Each number is 500 + 50 x the weight over its row's rms, rounded and kept within 0 to 999. Layers, rows and columns count from 0. Numbers have three digits each. The size before them is the row's rms in percent of the matrix's.

# layer 17 MLP up, 640x160, rms 0.106, rows 122-130, columns 0-159
102:542381508520510499486540555532503475531517542589473476447426522491458516577533421482506444514439515498497535529532502480529448482461558537554504505469511492496495489504560506506387480526449702567407532515467415557543451516417505439557429396516418418403500535554436536568441531434468487491408480484478524473447492543592508502471572455509629565506510566497532473476500508467475557502541549465503490490430505568452422520587475514512541451467385519574429588489515535453489519524444434
101:497417392510528448489534491521417564495421581556450446455519472585405533523471537507489460481391505470535530526434557499463573416509454551507531528484452486487534521507613526499503479544416594508443535568503509463478545546457556452504470634488495487540402488543503497354525537505584428412475506541566519479521605550578495511578429476526496435582505451597522505469543479446511525485450493461520461460516425443418495439468612541496461512529524578525539562491484508465491542455574467
104:568507506560506537451422408531528515521400440533552526516445497445410443470491516483428463472545481512570491441509543517557509588430460574488567494462558510431548489494452487510467513505479482521425510490486507508528544484411568482579470489478530490421553527487599533404370644451433534410528407512498458394457462488504554521555515537510474494486442488547413525468495442444443446451491509503418420511549564500471439523459539579583419491564549568525469517549546490401401515540481463
103:510469523468518445478550528490405421516510501495546409482480436445551498556566480569460439549502470499638494532541468537473502506571398502555456486496503462478535496600542508497535475502485609522452393511550487511456542459431523554504507425525501531504471578615499591495531593484496529559531568491456536501512487541523576591468472495518598502478579553410554515559546454429532493368507447485556495495481349494494558556593508523480556557411496455510479590499504596479481530531425492
094:481470505492422525436542498494511610489507477531468526489481449565495582493437490573451504455514573493522438479490449539552499512499507497433485576514568558532484581432511565421478461497476480539452475468427527489529537478561500433481520513347506574478577413471593460385497491493523555455570488588455529479572415518442517493512424587407561536499439554511503524546474512410581554475568480467419620512570534436550492523511423568585470443531537526539500512528482612462488605483456496
101:462546499507456577515349546485513482536564498476585477549529473522503570568557514491468510473450495481504486551474571547507468480489465522472480437484486460409574482452527447507479535552471640648546542499465510455499485516550520478553370534416459547477507604538516561513485493484503480561452578582494561522471542397473544534461494451569474473504515543508463557581478503492474447518449536481519506575538471560456567486502548569466496428492467459516491560635502514336518593485608523
098:509463458530464495509456603409495520506418366521509543542510541445505486536559455423496462518562511497476425523558530595475496467474496540463470464563577670576525582549549482469411432493622554529451497504442560450501477448480555526572469499430457451538604510489546508412475473519471519533546499590535546447571466482462486464541491480444505488570545533523484523454452545471547512487416411434457520456437544550525513433525478563513565501410427513524566589535478598463556517487517445
099:523489454535491422449473587481476490485552477480507418437502486512427556514529534523511585439406612515454420486551480488548433450444419521478635419464453476533557501521584550469513556491459460466490455524499611490469515466512503482509446548461456446430509414527504568521437393378554543596510542571461519461526511500469502469544488434435429530500484559535521537564531473491409548445429513546413382505463474565505517489499556499553536482521439462497503550577551568403496406453461506
099:568505481542398401528498573526504476464485458563478556590539482604444521567555401480497561398577455589524534447482515515495469494473445538427532518507431548440573515462480510610480506494471414440561500566520512518537587525591491464600430590507482409487530527559504527496479525450579516475510509512457495509462576443538480531610552485503504583539504530480552437593528536498535563540508427466351496504549451535396537476453537485433479422477518547564538516558506518538496437501511486
# layer 17 MLP down (transposed), 640x160, rms 0.112, rows 122-129, columns 0-159
108:514537510475482493445571488515537508463433470525508479488425484511442493510531420384483496607526520453479533487422522467585480414524464526542518479593538445435541530406460464481479461519624528434528541514416525519603524557476432499572504450593541509430607488531456499531467512433534547559528567444569502491493554561518522306532441520478467423474440465499516463603523501515516544447565525543502501484505440557608523498453501470588480443502508474534484624570557494539489534538468547
100:514467559447362518494538520571510392519525507487508503568559521475525493596461516554481472473559472581527481482529529488509528468463543421501437523535542466464516490485482492450592521506407545524596486569482561525436440407492363542496571473502501462528584686432518474498476483472469441587498564423545517505502505493487485506532540549564549608443465558463479465515542456464526422466487496487593497397510526536484498565503424499461483551487417453574439501440475571429430489477410514
107:539489570616489519448454518520465525460426495484389450428520508511548504560437359471566501540571499506509564583516433482483540566480411487497513514549511518378490429533423569356565517524447505582480445454492461495480559412547456496478411461523572459545466457534480535510409505508482541541486433499466465509555550519478492561537470489516508485460463520423453500423509421491487459508443512583506552526463417514595530510470473574436435447448530494486466636478473442481532500465577410
097:490569534548485546504503428553496429466443534539549547550545537472554496471541474500601446506462499485368488522524549550513513603415465425430495542501553533525430589432577562475411463516489456620489477409420498499492547457455376487467508524444563490524484480443529523479472561514499459530426469518507504535432369485461524545438591426478451480554542496462537507486507497529562444462449508559549529451496438435521430553530513429564487400549431484506437495487446494442504601580414519
087:504553501570585503523561479457525487472531510482528472455424582426538505556529430430482525490531512537551574504515554422387500507498483575560520481453494440532561572439398579497545400508442528492519548471560472547475527541472424498542378564551500492527550562488426481578467474510464479542420484437605408497441493568545470568545525511517502527437556520383562479493613540479437430528524455518525400385490521538490554424550549499472444479538478417491430444478527469497508451540536443
098:524543499560429599570595561514534608539459436488531479464577567527449498426526448514557521470544551500520461483526432465453454526476553486547429564586421562591448582501518413430572488581435531433471519557449490461520566554439533483522473535441516431537475426519475483530392496568458521436399462494559568513504490529444498553527507486496560560505415430556495468480591544590521539499497533489444476521531414493500420414501551470521513557538571492464556442560419412524517480465486544
103:531540459568465502496473389491501450548454496495635505484467522508465438592423515468536520582473418467483550424542455579527504615494479507514472584449582517466479451459480469534563480478480436567408524454501494466604513543525485473513592544542524523381506508484444466557469507439445504505429485511566521592433489558588492491566482478497550500507470458551564535438529520595483467487422491561496519459586470462515390416501503565539434506635475473458579523544496467499515396541427503
097:543568490394427425449533599547535426496485554563444408416435483491494469495568509463512521433468576454586491541579536444469554504494443483487446440467419546393533466531485460548543579477436486448571551585474576553555533511480513634520508521574426492534503458505449509551502474476477472586456504440490576424445553474607470519530493536422484464477487509557468555487489525447422481490507501499495534467556476566420474448446469495443537503530438464527431637525429565504548572511526500